{
  "n_layer": 12,
  "d_model": 256,
  "n_head": 4,
  "n_kv_head": 4,
  "head_dim": 64,
  "d_mlp": 1024,
  "vocab_size": 2048,
  "activation": "gelu",
  "norm": "layernorm",
  "norm_place": "pre",
  "norm_eps": 1e-06,
  "positions": "alibi",
  "qk_norm": false,
  "attn_scale": 0.125,
  "bias": "all",
  "tie_embeddings": true,
  "parallel_block": false,
  "init": "normal",
  "init_std_qkv": 0.0212,
  "init_std_o": 0.00433,
  "init_std_up": 0.0212,
  "init_std_down": 0.00433,
  "optimizer": "soap_variant",
  "lr": 0.00706,
  "lr_mult_up": 0.903,
  "beta1": 0.95,
  "beta2": 0.99,
  "lr_head": 0.0126,
  "grad_clip": 1.0,
  "warmup_steps": 200,
  "schedule": "wsd",
  "decay_fraction": 0.76,
  "decay_shape": "linear",
  "final_lr_fraction": 0.0,
  "batch_tokens": 262144,
  "seq_len": 2048,
  "doc_mask": true,
  "train_tokens": 605000000,
  "steps": 2308,
  "dataset": "wikipedia_en"
}
Each number is 500 + 50 x the weight over its row's rms, rounded and kept within 0 to 999. Layers, rows and columns count from 0. Numbers have three digits each. The size before them is the row's rms in percent of the matrix's.

# k: layer 5 attention key, 256x256, rms 0.137, rows 202-254, columns 0-127
# q: layer 5 attention query, 256x256, rms 0.133, rows 203-254, columns 0-127
k202 128:521575471544498575462482497540516480542615499449485506530485480411612427476442546446515595448506487487481576491481444482506507512505508487584414547473501413510421435448453542438425548518453472494595592481464536494648434481546614539467403533456471433529534466548468391456364456476511518454553465533468430478441486486480555489568572435526507504446552513491542460615374514486479489495487
q203 124:483567442488535527521470525477445544530531462475471489593512572491476464472486480570467498446433562528578582467471553423481560509566496536474442514497478500520493410378598554537447475535459596595539542430435538526479551511479425579534562449467502453507449515429490547413420469476487560572443490543522484475496439561440456583433600460568467529524586440468540506488424568495477525542561
k203 121:479553538532600488450435476586553531508561443512527485593539527619427461536441551564421501466517541530506577505515468578521499481445494517556460558377464503630499462503507479531517533423392576497510510445502492534491524478459572466573485460470526554530542535418568510459441470467506459481533453502407477491462552483466458528558459455478513510557487511527500446496464561538468485549511
q204 124:525514455551462531495521459484569511476513447565606496618561512609599473515595474473481452530430494437413455528553443533572469414531530398369573379545540495486464539429477479540398512540630439468511526432442402525477455561537570562496496528457516396512529474458449506545441539452515556534440542485473424534617456547478498553457409537505553515504519543533489523539523531486398533527458
k204 132:501547512490500564564449458552528491432463481418574499470450578573561424542549452490522436497474548524489461534514445462426422524506397495493534405520485343494428561530542505468423515483531422531554501488481524544557334493446589568594471530444491450573493522478381408557578532444441534468447597591513508507545539493511533465508527516505584411457448553448494463505521505504508409566488
q205 127:541480566522482562519512532466480470439571425473512515456431559477544402491535513596513523610548468578518552423462484460530458499529534530515542619541586595519318485459549565492483515517461498502480516510497329418487471513503552497459549589528462474507498476588430507528459519518521574551444488456538520506556519597500452536484417533531502477614460431408523499546444454508465480488502
k205 128:502466500567293529499426490558441456507507526414468466446503584449456459535529461478547493601484485530473407439448496509480464518504502456534595534422421585474471473564491475497528449556454565469448464448535499470561541458472494533466511554535453484518469515521529419417470529543544528524522488537522589490523514576499462445511441563449457582576480277450513457464446479434461439475421
q206 121:525494629494524461535508528542382470548580466484533469562605509467533606601468511513509490494473465554458498529545450588441364461523513476569491560533509487455448555539397455596458594522460475508442533462507464436591473571516562566560479488469518454484453492525454477456498487540509448459590486467449481438532508617451447527501522539470428430487495485541460460561509510479520461586472
k206 125:532532494504534520481542565554472465503516515462563493505504449476458460421491471565560487453378462536503456458525518500491420441442389483498561446437475515463548477562470562508535492480472502606417555498470478471649470544513507539466485387491543495497482501565570488604584471556563446508524470439456369468505546499444414478411473431468474539562386548452506455614567547429396507612497
q207 119:539473400509505493602461538429573429521477577562511426474538440439470515454515482578602497491557554516534528468470470463523463489501515549498482447540539528512478406469555483437470443451498436523541521480568490495472420498521536542408552467459466460447532534493469554446462462556497487434540458454601541454568456431546507584566504493518545556414532437614485452517547487489558512607496
k207 128:472437419488492425575470587576590418508499484525441442582542427513497513431516533532593484521487486543487532474497524472451444498512568580497475561500545524533525428617660558480415477497390463436448495504513470417460508547461438575529494512432498503507521524527586515515462510518448503547594502445511462529523535433551535587472452528521504522431524444579472350512485442499518551555556
q208 116:500402507465435606515573475468565482521482465462452516427447526506463619536536533512495503481476492509514533475463565414485471454545525475495602481521473538498528563549547573545425537536469488551493415503436526486493455543577505593507428475397501503535513480479536509561374531454544437571451410401484517530501470498454460413479552563384514558523461559619459568515477510440454476519505
k208 133:516479507546473591520534485505511622526475520472456501468373562521393519544453408573544481439507461544478557491513501461452562575535506413550520471576507473469447531471528528592472459533505400520525520487396537552524460479522466439471536497426412613454512436491524478553473454495491486538454464507402513425486459437444464499522578550425406525546460533500614391586435534473487502494480
q209 126:534530522415501589537505546491565476476563520498498561544469400565534513445544428462450497546474585543503605503464453477498482525471523462415519565507559454538468479485526458476490515484554456448522456534586541559473582476605435581410479502577480590491605504504547530493468508490410540434440553480548512487545604467443442563379604479483472406529560580600503511557537516513472533527510
k209 134:451532486459520409509503486549419528579496510526446520519472528471591395499559500483464523550455540551563489484487434551469484484519486476554426521489451553485438549516567506517442501537481487490511492525459472491535531425473446474542579483528454568489497595519617478479603517572501574492539530551562586497470511480496494523473491463447396406484582618556467488529452506472431545461581
q210 123:564456468407464449464427535485470525533604603500454533523569527527505493462543613503506468502525472478528540501483561454479485418441499433464520462453521476372465518521528609500501500511584542581503439592493474514448385537597466560547533539517559474493509484552526532471502542437430543574399429517524623520481555510491442506479502556560539487560509509431529515484462523386563470475597
k210 127:476507503465483401454426561527542455461502530552516494460514494464527462407527542627545484490531537572489513575415581568485458447480534521474528464421571448410490509547426509570497446491527508563493493614502444556485377491585591496507447464529547444485527581572570585478484540464463438467430542595489547579469466482494521366531495609457519427592538527470510435563517568501493551502552
q211 115:511474485468547526460507446523465614408515540415490399507598515519488519396511537435450476487493564512498421530385532453503420456456475508526470559504431395475421449541455466476571469480538544473510489483459513535493510512491546459495457588496525478509528521447489501471521519483497543529451521464525556603549546561529522441561465436420563547476527477503483480435520435425578434494474
k211 121:453443571528469406480528454451517594530404410496509563413551534584512566477531460400487431500493454485478544517454485462517451427423478405513515500517515467468531500505464481493499552504481549529554509498489461416529523484609509511492470560559448355509513483411504508539551494486500540545484530545433432499543456433592578375497471517495485604395582528470461388452440455508570498514486
q212 125:654498497572519488496468629474511524531553479538516618516491610481446446444551477478555526365478523612478510516430455443507482425485482452497616519479548580586371482465572573466459538490514514464516518565479448434473459493476470555445518517442609463446395511488557530385551470493449530478515456494518529464462389492566532499593508521481525453521511535453469497427468524553476495462602
k212 130:582449477572636581469597629582486549529520548534407482468373421479498460553585486578501478466495563559567543555446437446488535478448502495477436526506603423541550550515598534431595502547506570467471472451515425490453505510491446397524527471534554471543433486513551558484534529469522457448553518495471559578421511468555488458453462496520499446466529492510513469414559439457458488483406
q213 115:413470579513490533492539562506430559491512485507468495435553552560593494505540462473503533478555525572495478523474519518545497539582513472521520507521456495515495399527434512525522498469425505607538540458527493473507471472523531494507479484571380378462567485539502493510526465520437468444511473479576503531470572526458609586474489530531637507412553473486507550534482557527540460592415
k213 129:500473542410512520484565474454624583528434466534452425490512574552445444546558488502457561561505520564409576548531448541541481471527594565433464442517473464519549435516510522438451442486436546545461546502566480486416526391479551491451525486577355419535428444570502487490469521631427477417435468462441498555555555460433513489594435451630535462485515492501461498595432529534519516471477
q214 116:527483514457476433571506511568557451432506459376478505554490536457548476501413497556588536541517491501517437525421442498522536528457515510467589485468495480507637585466530442496438505515428477595517476415476530537406560483499511456484545534555453542502489484481374528586439498436464484461559526434515600487478558516488549435567420508456493498453442454506439479523620472480502483454606
k214 122:558481551503504404497447443508474574491539375540522498478505476424582544575457484569514505465479465441480479545513536442478474487521594550469555591517508547522517492486601551549385487479460488558460448524479537466550521477587413514534393568463508498519493422487501557587478518396475568489530430468494540453416541476492457519516499487445487554469468478532432363404555580390519567486526
q215 118:557569500491641453564506449481594522527505430509419626526544535558447495474443480465494490502524412503481404552597517475469477483444446491505526499607559441486474408546525574524458405557472486498571534496445501507537474525563531498450566467481539429509531504555599488480513535439548531590512434416546518527513601402461519503557582467506553464540524419388530538569437564469555544537446
k215 123:594494584349601564499483529590476515457509508544447486478458441550503513488489461464504497587613513468439534557522456535549501483376495479487491509512398485563444561489483539552576434528508468542507462430457516461511418519429493538497473517522482462432465498456506481568532493479489490530534442485518583590472535517471512402464529478534515566523454504542523459581504436528590470493531
q216 119:487498398535558486420422509589494394617524553500460588475521567471469562459511546565618494537469565544461555475487489534463575467491523594432500522547481434551433572516619494500471489515482562538472488528550523451431470432500445607570477483450474493469462461529472513422407453501464498493473512543500603559503485618468503485669538567465513548559518485470516467477483540524430501394383
k216 121:470575532500492490474503515481431362467473479523508480426493471557503472598553440581510591500526441564505527542448586469423570468540579542555547487414509501470404552453596517479461495571519598548459474553574434467394566550475430545573472490527490402518487472533455558570456530574491546437476540484374456422464478535472494436619461549574437529460482532583569526431530427549547471454541
q217 114:495468532477563491474436519504479529355405493552498479527456405499506433502490609414561578611435481520505519470437593474488394502510479408533510544602415527449586451455547535490515494524561515490516469432573487503442542551527483570476482472533442422484524532566500615489439561569537527512413570446530521404466490504396543443483528518486479570581449522434453466475538438531519512451403
k217 121:476636493496440410506529566491468543502517474464441388479462484595472524454444546509526510522585489509461515532528500500457457527564458557562585482508424461475459494541497445502547521458520426531507524431587486439556564421519538532505566416468477477543511420548493488381478558511409514549506414456515557523437527481543538468533521560569407507551389594487492463437492455542506444482492
q218 118:541465458491644437416516366611534393495515498464515449452561498488531427570457594517465594428542507449475548577545439507540519418493452514452535530525422535531492445538468532507459456529515538548578533406528449435543578574460419485432563407468484433498587540459562549543556462510468467415448488522476434435430555489436486555546400418528410495483534543420539412392599590512430586500537
k218 123:513522541469417445586482384529595442579480457557478527510529510473528474544552450534517513476574579538494558492543563523460569418546455462456578550483471444533490442501395502510442514408512563541528569472550443512589515565461375545469463513465491476461460494444524515504498439489493417524414490470510543511527463500536467492530418464580427374493436509545430485439496522521551479507490
q219 123:511421571515513489564574452541553546434415523514614553504478578475344591481564486517525510552506461534530515513472473575558468508483567484513467519490485510402484536406506473554556422434478484473523565465434486500514570571500526497468496447459546476542422484570545479403524459541510562593566469582486545437518481561552507488451489559626505512604529536486441521442560524525543462567498
k219 132:454406591532470462461561568466533516437489538470569458538472500512512570496487438452575680475510537433459505522545475577511605561535508493417511517379566528409486491466589484577538423456512532556569479471498442441500473559563548487416466516431493433570510456515502457525519486519538623530531423629463466535539501527515455510478528576598490476553405500456423535523551499547435421619459
q220 116:551408434550502528419505507510447472562454511437599508532502580503504427519452499512434586415472517477508463498540552486569449520479526538540500485565496520483392502491525581608545508513496440551505483548505538504491559496494560493483490494490470427541437519551522507526518645524591591534460537444525473567571430560446480436585527610448501520458595546574466503487486511476527531416614
k220 127:492377557513392446504485428520610421506454558548521583530517585489511576533543462513566421442489567472465469513531494435468512593599485497560422528486553512565522550343504552513515492549390461614466504480555509548516503442462518497545537564517464510504360502500490494604606586527403499589501428538454517540493413429399568496475496474453499492372417532544503565453528533410514511478544
q221 120:531482519460487462514469557484554561514497496503508509484407457499546547445416492533504497645466589431448431452600471394530561472466522483518555541536491517509501477444507543505385395492477563531512522497577408521593510498413538559529538520518423504512544475506438505563424529591544484570493571535554536477531608489562520533473544532447427451447562509531472473466332513584474462488452
k221 132:453532434418550493590421521464461626449444512545450507531532552518494627513452458466594552577483538484529574526497534469418507535527482448514638540520438488532519560495473434546390480596501466441445556455586520543571609430457496451450537542440512523522544512503388460455605543546581516466474574516566495468542550435512476550464372508543458509501507516494509462529584479514500421532558
q222 125:555474485584498548463475585483461616545582521436491512519501498477428490401458493502429448477525414540528460476503430475470511479405570497465472443580528473507476570411549451520493479494516531495494490462556490468511465560434481516519556613434517451563519492530567568499416476452585504435546412540491531579462568558619471473524504561446502476558530519445610630502475494523469511538460
k222 128:520479542542551498465467541504533539413559417544443538497508533430428536392455506497597420475511457536550513489491453576438506475517451503539541478479501456483467471498439529606513498477480625612469565534520508482421528549475619459542619644595470575514490558497502511500533525461381455421578561519580592555478570452507488487493625498512541489468574550458462550528445502480450545490526
q223 120:455477500569531384598493614471493416458404601452514485494446543497485533539499482558496650436476509481474440422566522482509507425502446545495506566488513557553432515537418445433543502519450532463532413434547549543456590442528528490594590439479457470434476530604448440493580446459443442513482649579485492619497502576570445528523485491498524469454488503497409561559511466447529460588436
k223 124:547367439535561488516525521411510442564490573534436478441432509522534551633558502504408513486451510546536461527449559501564507432583543490524516629503462505592445513470441515532474455474520538481578479466537453502512482416459552576470499455464575579545499508549528439451475501530425507459543605492475401484487556453436560497526630544506571443433475449582443598611540407521470549508525
q224 115:483512426526540510550439485440536575458506514459473504561483553515467374572434507493526536539526518511439527557590484551533507403434504577500497503482487533515454479650551508520503560539492446569578427539489500597561537441386557588526634520468514516472462633534479441423505563499479529595451433474504508492535451449474431488491588522473477536494481490475590555563398556532516425548483
k224 122:423489600454476425548493492475479499464438485571492498487460369445553445510453532466470471423538525441512444652574424508625580454489462456530505523564563585458420516508546472422456491500494503417516485494549541496460520585448527581454528372502452463457524523487463483544452550503524477455435387541521518447469503578497476529518567486540480539438520431485539489526490525478512505532487
q225 117:500557482494477518509466503480460433548564547457572497611464447507454478505494633507452513538396474582493365470409456472489512520544504448508468443488465509502552499547441447420527492452446509456515446510465387504424538414561393473452478447563539546405531503462428505481522400396568585499540517405507513372567560583539481548428487495456500508496552462495411555476536554430589521528484
k225 126:499562538507564523529422502499512481536396469467545533437527504577483524462508483536534552433516520468526390496539414399429563547518593579476479475434477581469482434531397503546583531542391463516517530491463464497465509486472414468510474498468485524525436579476533542449575465393551637434434474437542454534502468432502486539482507531548550527518471491511389478499424538457540533563502
q226 123:568455530497459577484508505548487469521460464535480426541463469504464483433522460523575424524510495548427516534612472515477514484534503382578537507481586561419449505396518561551496462528463605541528550559485541471518486498451519512544521494560519586637510452528550485557450588502471510497441552519511483537490462540598557526522459428387427433546542564443538507456536529515504450413438
k226 129:461483632457485551510616503519390489446457542533394470525539602500497557477460491493527486473455489458488531572530510539476499564456478450595562508548523515464466517501415490511403581565567506447509507568478555602577498476485509423541414486599545543572462519538585532524559451536547501452502580570444477532445518529511415472489435538440446387534551506504481472490568480499449477430474
q227 113:398530598526444415434559439596412476573581458507460524610513457466552467443472534571539575478469454526521402472482661498539504482566474532518531493435592426427474465453470480518513498436542532535395543399486456509440480461499567456524469494493530497547493529447533520530451473531413584558494441566504479609548457465428505439478526525558447477487556544468594518536587460451532463498538
k227 121:340450455507486500493521557533536562501486468513539527524531460462444522452514559562566481545505590492516460431491504498567405579424483482498488554433554395508540506381449572536507496490472409430575466498476491512516500558484539558463517496563568457467524535535464488567495494570449500443495581433423477396456456443509498488557574469571514506418464409476563442489518450552527499454494
q228 125:510478496419462459628497558404553505437527486517520412499501518502514514505529563508459508526471485521548542572487459421555439560590516519503420438601581574479512512524493499549476465555521589485598465425415452490426466453553486583472583459547530473494443431572423612474640452600597451488439509442467516520502515523493471463413579453490425432434575476533568436445504502555446479532376
k228 127:531537461449435456537465493495502457512513568500411526566506439537585465441468540468524446487465542537548478524514479592468391481603527478546481485467562476505516515507449433473523475530571532526580395505475456505504476445489495544370464524523575459546565451492442577513653404482524523490506478570478531466386564545597540583467516405462632528574455519573460330474479479490455584441482
q229 119:482491440649473388489506489541519383516501537417443559583537482447557517535506464443491431452471526459531484530448572510533575483597530453502543512438495431432598500489481482452577569569537405512480467454539467424480525547456511493613501472414508541474482591503573575464573512603537451551494573451512413557475494571502497557524495454407480513541472490549511477453431482545476465466441
k229 127:405472432554552487520413533567483468482486488472519444480523514445465558525481541522469513504430581494506581479509494464432463450467510473546494518485590481516472555415516528512434450499558513433488567600565392483525546443503488466573475437488454510480446537507521538546542534487579454587548496586488591488494548568598485537483540506606534541521523482562508574514510526586464590450469
q230 126:526535475455525544479557550473475496511446476456385406498475469538522510508470453526458513524497493445436529540502591458460412551552554430417528453433558518558481523489618515529523491501598420486487541485474473434499490524486559580539463560508466475433429451552464582532502470473535624533431516555613477396450405499570445558471465592496528464458546529489548537476562475508611492553535
k230 131:510505411550506559434551426481384615500462503421457496502517612571547511494459469510511425581519501464502609545510516541562453526535500441451470518433491474544581501458538517495506393479618549532390461479405434481526490512494521581634413449457385486467533525488483561416506480531436529552544459554615502472465493495481502540515404554445489487442507511465482519564603501503539566470531
q231 121:457545497492429497456490520472432452544477553405437541472492541457494471609495569559478444408557479527585531576569440451563421521457459516532523521473551474498521486542435471514527447509510553433450453551581493511503577604577428566561468552471500439416535514538387507544398558503577544493447537436523492543402479487473440493475488511471412536571543522544619452398573462570434495579534
k231 127:548478553526469473479507495483465524508546506476408526519524473550508431564533534518585383471483507578489432554555370474528452538498551497477416490420499460496440499541535472530464564488560448522441506527622509470519504595596591525552513503459465452464390557479451512493397571505522521529447485437505548540575514491440466587474562578548472541511564532524512526421528510581435517481400
q232 116:466475600487502512435526524518497440432572551570512514471562584513394509517415515481471440488627566561451565507522559502464569547448482511462510524430500526485382511529543488377480473534486570437450465456462647537505596481429447612507459508401486532488537519430455512513490413520495502434463513437548467457594514490569517464481506512488568412482409570423553451439497528559474557519484
k232 128:548495540634526478477503517508470490476532510571504430588613528380429519516519492482501501386455499480563514488474530498565534503472572547567534507541592469396464476486519482453497441550502614465438544463558643549464449449450515515544537456430441543566460524507450540522451525481559481444453516463452552565540489466473494475434477488469492571465493559611501411533576419541521540571407
q233 132:505506511543486484565421522462434483485502564420408483542425548601583515501601440455401540503423537469493530484416548456509532541407582448460506573419488491578548487428530452543541435536478470440485555441576589462511430566397548481557557446537515402447518462394526468555462527515454483414589506474474437481517523417457582533415512442432515421454475511498461435523601446480463406499459
k233 127:500579527423495555503486512467521464473466613481400556454465624569497531401561478517505483424476427510550513463410433578435574507489513569456481518530463429457550448476503555454514526488467512451571481519515509397582510510410511475520507447427499442409548522622526475465566612553456525490558503585471457486455504470501453482484561416548523573546504490556526459409538472475509488507549
q234 125:495414522542456491394521557440538490450436485507541506631489481533542529505443428450447505553369421360467448421567481500486473491530507488500506500467522510514445455529531488439495486516573502527453511450444493441476445527462503578511530510522501479612542537484406439559504486497461547452508585536490488472461551488474460578516454516446491395506544515573484559488546511562504456544516
k234 131:488423512602494523526482450571440497505585528481504519572455498411556532439568457454500578550446552463469489598581443531431465491557392500537522534453485520512480442470510476403543465428502609597487563471363545515545496505461462429486479527513522592590507551603427422422511602606415538502403506428474429582468469510516516461545444535469538454565507520555506519469465487461518456483545
q235 118:482533461397529476576464473527486535538445523473483506474434460472535485615395481525552533530495544407575471433512447592476474475476394514450571524485542485532511567484513487448515494453578480556437523600469526412457548526602525370454427511559557511456456519391523468488528518510576523474518619436473447577412503535528493483483488496496500517485514619565372564443521554465498510505472
k235 125:603578463487532543496543482487523465564408575450441455485427574514524547510403584428485471507472566603538453523438594486472513478470538520444563460519553534504438571424438453492555490447554522540506533509496545502440494546551492475477424518554563484548338501421615390470506476480452538538501474488455465478530486613538570466476489467386454555546569441487420478563463587442552532501508
q236 121:551535476465493507489581488499477520534461493484550461552558413531548525515540517515415521505490471535576497568460522508519389542504546523478501450458499513466456496491544425466477424619529514405567435627588479517460480449502516540466543447450510390501446448547519506441570400489497544472486550521427520515547581572404451532612539451484492443531508517532462602513441536561540498504561
k236 129:504549532565513482473512440522523577473562526434522528542542562440573440460436499549487459480536492462536504488384484472475445515544532455471456478421521575538404464537506577477508524625558458508477491573543567460501515512428447522491557560556498509418570505429454455431511431596549419402483568558497476567560546563445539480491612475575489367449483496586488473440445564523535502452562
q237 118:482381526472480564540543530485467496491549484405484520492473541564486524573414507493495529524496448418506504547437512483477497515518543537525455498383442507475506640441487572410487485495464444387515499353505594419473496482541662583614516520402448524557652516495561514475519558505565507476462505503497430517505486462478505589541543484500459467495520471464447534513520536452514494473526
k237 127:521554537467495518527486472486430587500538481546477539578425529568523510564532502431641469573434594465572479488467525467458433473491481499533458509479542438553503488512528580462495423529490469498405472396469471439489493534543525518503457465500466558398572514479624498527440490412525501562491568478405479571413533557479503509462532560458477478452538555575541573518494507514474464509456
q238 126:460499577563538489551536528425490568509540476519484452487488552508489463623546498466571469491517598608517373484426432568536512523522460413529453421444414520464591487417551561597506473580489511557480485554525455588540470441548454478534515481480506556549460513466559496374571581500480547538488458521501480512495567462553456461483480655551490502548470470533510435468528437483442518505488
k238 131:442475471545536452531542532446404586514554463544470571500370562449475528599389494506525526439472519479508416491439405449465551479599521413447459371407409484473472492503469500519484503564454492500568525457502506573370583522519477536446476536546519421435488486463461456477479490547418382419470515518409545516510584542530510448464509506475472475479478497468506439473565410510397501532551
q239 114:420382426464475418490446535434530525565460527447537471528555526405588517487440444434524516479504499521346464528457534524495483533523537485426537490488453377527535422437510521477456577507486469469446475567515578446540423539525520492435471452446508556490454492585468412482477511477447525521528568503436437531435466490483503501552442594530440530442442492450479493530553557578507473560497
k239 117:604409580544517554515487518441490584518538479538510487447494515508516600487533489410550376548505506445460494495622550577489572476564575458458432417407627496623467399454576606464522539488552479484489513392592515386501520506529475492530453467431516532474513520618506528516531455575479485520505576527518443482502530611459522554452430468549447552566531570485558506492451582527538560489457
q240 115:481471437495456475469514504511545542515548543513478567441522536484528464587603398579502579503451431602494449502554556609486456538502512479507527431536534581530512527493546571443552494502410503454506489531552507408436454430473551498562436545529461541461483486513482503493398591504440538436443533491496526487535630480437538538440510493524563383411367543505509550453518482490462524520466
k240 120:454437456522523454454509520498494539546500588506439479545528528508445470552666483450545472452579505460573496459489467498494497440509539486462531485396599520502610456597451550461436407506555491434544514555558522505489462472538555540524574649526500569483503432480540523567480539516453653524459497359457519537537500524413487509509512523384539502498514449590409493525557509455545490524400
q241 118:483563499520591517489587455425476466430468478421472543494507456508494562507555540483491509446514508525469490457510550535545531516483503582511418529460632464471538499425436462415501482571437441409513468556563571461481448543564448589506491515561470364448577426529428537540478490485491492546499382524388531532480548556508524592479504551437473513378488488467481566425602560597570537508529
k241 127:444549544415461536531555451432416594454535534407479448514509619551518511434561453503537417463520448486497472424532543519548518499427562540503476546473444541516495493486457615516591567478444508532571452517510578571436508481502537480598488594467480582507487548501536495500528435530512479503530399608537467526512445563483473590507537503553570546441436471412480508385500446494541522505436
q242 112:440493505531577507531587494468506521572450590608535501441512510457558465493541417483420479548456443559502566504501476456452454508482484509469548468484439503443472460554511434396438441563483548513482611490451425406524468468605502510432533595562454582450546472403523484426571577520589548424452547487497608478583471489521526575441516514555526544517467393507481473546521510490521511537508
k242 122:512411521615457503476525594486641582502474569514507544460447519493525533493481469519392552517515455459517524417562522568446391525498403548532503522446486467448535432601432488453441513492485548511431527517528449564503414494504565511448467506470495547526540444376555462490503547493478608440488488490487346425445479577531454435457551536506492461504559417473519400523446447494497535497443
q243 120:530474474572576519497521548519569462457460499507402593450440535412506530462492502436499467580474407527451436546498473446459514464582544464449483565464414516527496408475471473534434457507614441492473473494446586536598553495477488449540428613533507546549460492469453601477444445467507543437533503483525605454411384493489533610484440539547418572517457481617509528463555418436402530409453
k243 121:501549550530565412433578548532451429466403461421447563444460519513531547497522585479519483576502455532454492533541476508477463498512467471460441587472549436419488472488504560517606619590489491428456561577448535546520495473496495458520552514490500623582604541474425413509475442439431612540493470520431501486471443508553520647488516573544423550497451499537473426522539545450416559475526
q244 117:463608636468490468480450487445549488442545487521576401459600611488558447532459545506465523548493513599561552464476559533449511496501436438554543582521568505530547588542466441458577587459475460518574529441564651556482443468575518470563493583457455526517504461460461607494530507508477463493476511547441534449554480501571514565582408531517516542470597468570414539544506527545515506487541
k244 122:468562496449508437441559528504536509634512438465468462477443520507599457516481511535498475440508616518459438378465601477574547506438453564458541563457524529514525534556447484500526518495429528427444556449468470493483413444580471537541553513464418598466464416472438571508553530512468401413537475485502430436500474515520590469497460451441551469469559486474485443503451560550518543454519
q245 119:569588495500491547442392575488543482511461506448451536499470523672534489447419517454521549523589501460582531425515595499466590563489533436481529491543487385458579532549492415522609531402425573593466467423516476570414571463572522487519531451548453561467519432507470477496424412468543430545497453527524503510528502474523493514475466580452462502534437582543549515500421453414561490382550
k245 123:477458466539549493581505464475587499431409480476582559484444530544489438605460524514483466557469419469578536518432481565538446516496455558419565496483427495422506543465548508543525543533432490511484499452480530502543559420599429525488507589502428575459474479552508514462547567447554480543564462603516583447420539471495524486592488577453431620473493531512521486610537441591559580368539
q246 123:498460516449456454505549410467485449457402498572535505460506464479552453489535562546440468414515528490493621522424489557498489533413529462530468501467539526426544521502491492560420418498533461513459541421500429517543421496483489430511454477495429478531547563470459426462530540489452446494560557434534460518531530464483487374460481492447450400517434631513496457448618504533521492492510
k246 121:512566447596523399495491455559482476573484509521529474514555542526551421561567475495458432435510507494501566548537454517454410549361432549504549455563549502514521565541471545502517438439506442533490510364550550602516488533544589415437464568427462439486422561540567438447467462540450532529535501456511530423455454530436487456371563508549445486473494498473533479516510510471493582452477
q247 111:462460548504499542468535403453543541534579519565496467481449513519468450500571530592438548446509569574454421439531497480554474494541547445533481551476513517582529450498560470570580493451533495531592468421536533590381554531511557461478452414475447440467485502533516411444518531479448520550544540490448564524481524507485469513489527479527464470532453514437427476442439506523523501509469
k247 122:520585595547501481456513455548557499514527415518475484586454419563468533457500533500485452502468587469531510542511568461519472481441538475547430486406520581534549503499540498526506508463418426494603568482540493489448505483429499349482506490505515523430495517545504443491478549560467597500507589491523516459481451467575491485510508430421550589515474572460477458555599399618411438515396
q248 119:424616492466455484522574528518538535474546500476412585480491514404471528483407544580418542431577510456485533571504546473452477504400613602519530544466487478572502534584526469507550498460500454443496450559473389440463508464587425507535496489528486605592465514542515479485602576537435517507580497516597549507493460473464500546498526601515548576535495520485481572529393515546504460531495
k248 121:557607466514487502439479473474449486465609597526481557457563426382438506577480524498493497411539501519536477496559520417463477466487594568463483526481444490492547426487596569529532506473584430448443593502486481481454491524534468416506536516450464498494538447535568430570521451474464551499453452503561446489427540567502509389452453505506460522438587521483429435515433497518599430497501
q249 117:490482486484430475428494540431468480481490432501470527379429550440474534447475471501598511498386476500475553568503571548478450506506593396463428565579507526552483444531459464485555417483537508398517483493515433445418545581497521500436491500545501421511515549453460473583536441433598450542548461572526503498533469480490469467487498536616478491474470550469435492566516440472411451352525
k249 126:468497480532465467442510570420640479540516522545496433584486452485442431529489442489494453521471445517476521620511524473436539522449458444438387507536478506472491430459477561546546541514614469470561522546492417557509473476419410525477481434546470527510547484457581496569500411546520546529451533449413533523455561533519484553515561423561396543457480514492493474566469493474552338458508
q250 120:412526481568429413554459566583416483421444444496512498530506478577506503497478481483491458508529520471508437436576405516585365607462519470567456480587471520571576515453601474440429541510569505537520514535566470516474521512559572464591507516565535458565536570495479426489479434497453517493490541532541505496522472420501500472542512462428496504521481564450503577343483444479501524495516
k250 129:525510496587516463518487497494485451441513561549410434467439488455529619519486509490622420433487571492606486487503460491553433535548574522514487481563456550527523576457558405548496515517531577551483422543443503428507598520409512523490413555504553428516548506442487482469555476561422451472467415451482531489474530439561492453555507509577514467539477552496519542565500525502513579518423
q251 123:520509608469453436478543559405506523573540453481467628495558443568599501522505544510449556524552585544521541452589530439549569510465479458515542597526622613537488432486473500515504503512535519429518569481480573539547412533461484506449428484461541466571502589454379531482469554485614518442539469465552483430474490503602515524471537534413509522486587481524491510462512479543494473403453
k251 131:442579420456446536447494443495504537476555537460445465541527472470583437511486498477512545499472517586474594468549498526458487383533513425506519476472511452553486523533526495560564324535414479512448500467510590496556490475481466446536524579516469537554480616426513522543513619488477619429518527485445536547574580467464489477464520509528418598492569537493517419551505514487480435400479
q252 120:574595646560433521482532521579484510491463481413532418488494424435559511543541479505556489497448457505521492452506494519447505628434449440522588552525398504538482528469521409528479441507414564525493495433543498470484489533511487514526518506464530518463370549439575446617526646469528491522462544534585532542529497509561481541538527583541464529415407555466518444507556628593474510515518
k252 126:541534498608443517448478430403459548561609484464506475530445429487473597542523477523453472502439444544562537457546485419559575592431486511462440484483387477485573474498458456536485413566484531507495545421486510488596484611524523466539541492561548495612552502415544586619441551523489492495470539554536569515507453566461477483548449445509513467491527500497490445457510572538531570439533
q253 123:471626461526501507652483529503509419634522491531671466518520501535417476523441479527471523477423532492503485432484512420509515625540489558467505454532492508471458516572453553550429378512501492521569492512518484529572538469533516482512461570511505425535503532394527473598480527524494519456578440528525490464514573600535500541392479520507529468460456439501469429366485475513626507486429
k253 131:553470471431521573538510536555491438458474458517582545556557434505437540415458500508440524412416475470464592448471485554501511509597506534484515422593479432536554484515481577509495484557402532477539534533492460461474551463534545479536456523497547488436498561390481537535475596445506586454567396497466515497510527521477440506508458524532476419544422405502518459494557519387573485568502
q254 116:442401541553535560438518520502379555597471558617494453600554485497454513488513461468518569575546421488380498526445492585483528584514498558466484551543567463451450483520409525516528383520426371503535409508505455523442574575507442511549473505494500524563494505528467526475494452492523419542503460506595540511505481411517587514535543529478612550521430502509523473567437550564497453487557
k254 124:478392555499441485453421475539424487544543557515468515485524454505497465547459538464443448550499453481538634533474541546522543428411485513550528458520545561475503519444535562469563591456569469492572519558586392491503427501643500506505476523543457522491569505561402547528405414452428542476424465538546438427512582452436445450502591516410478555441496507422456447489538423528545500576472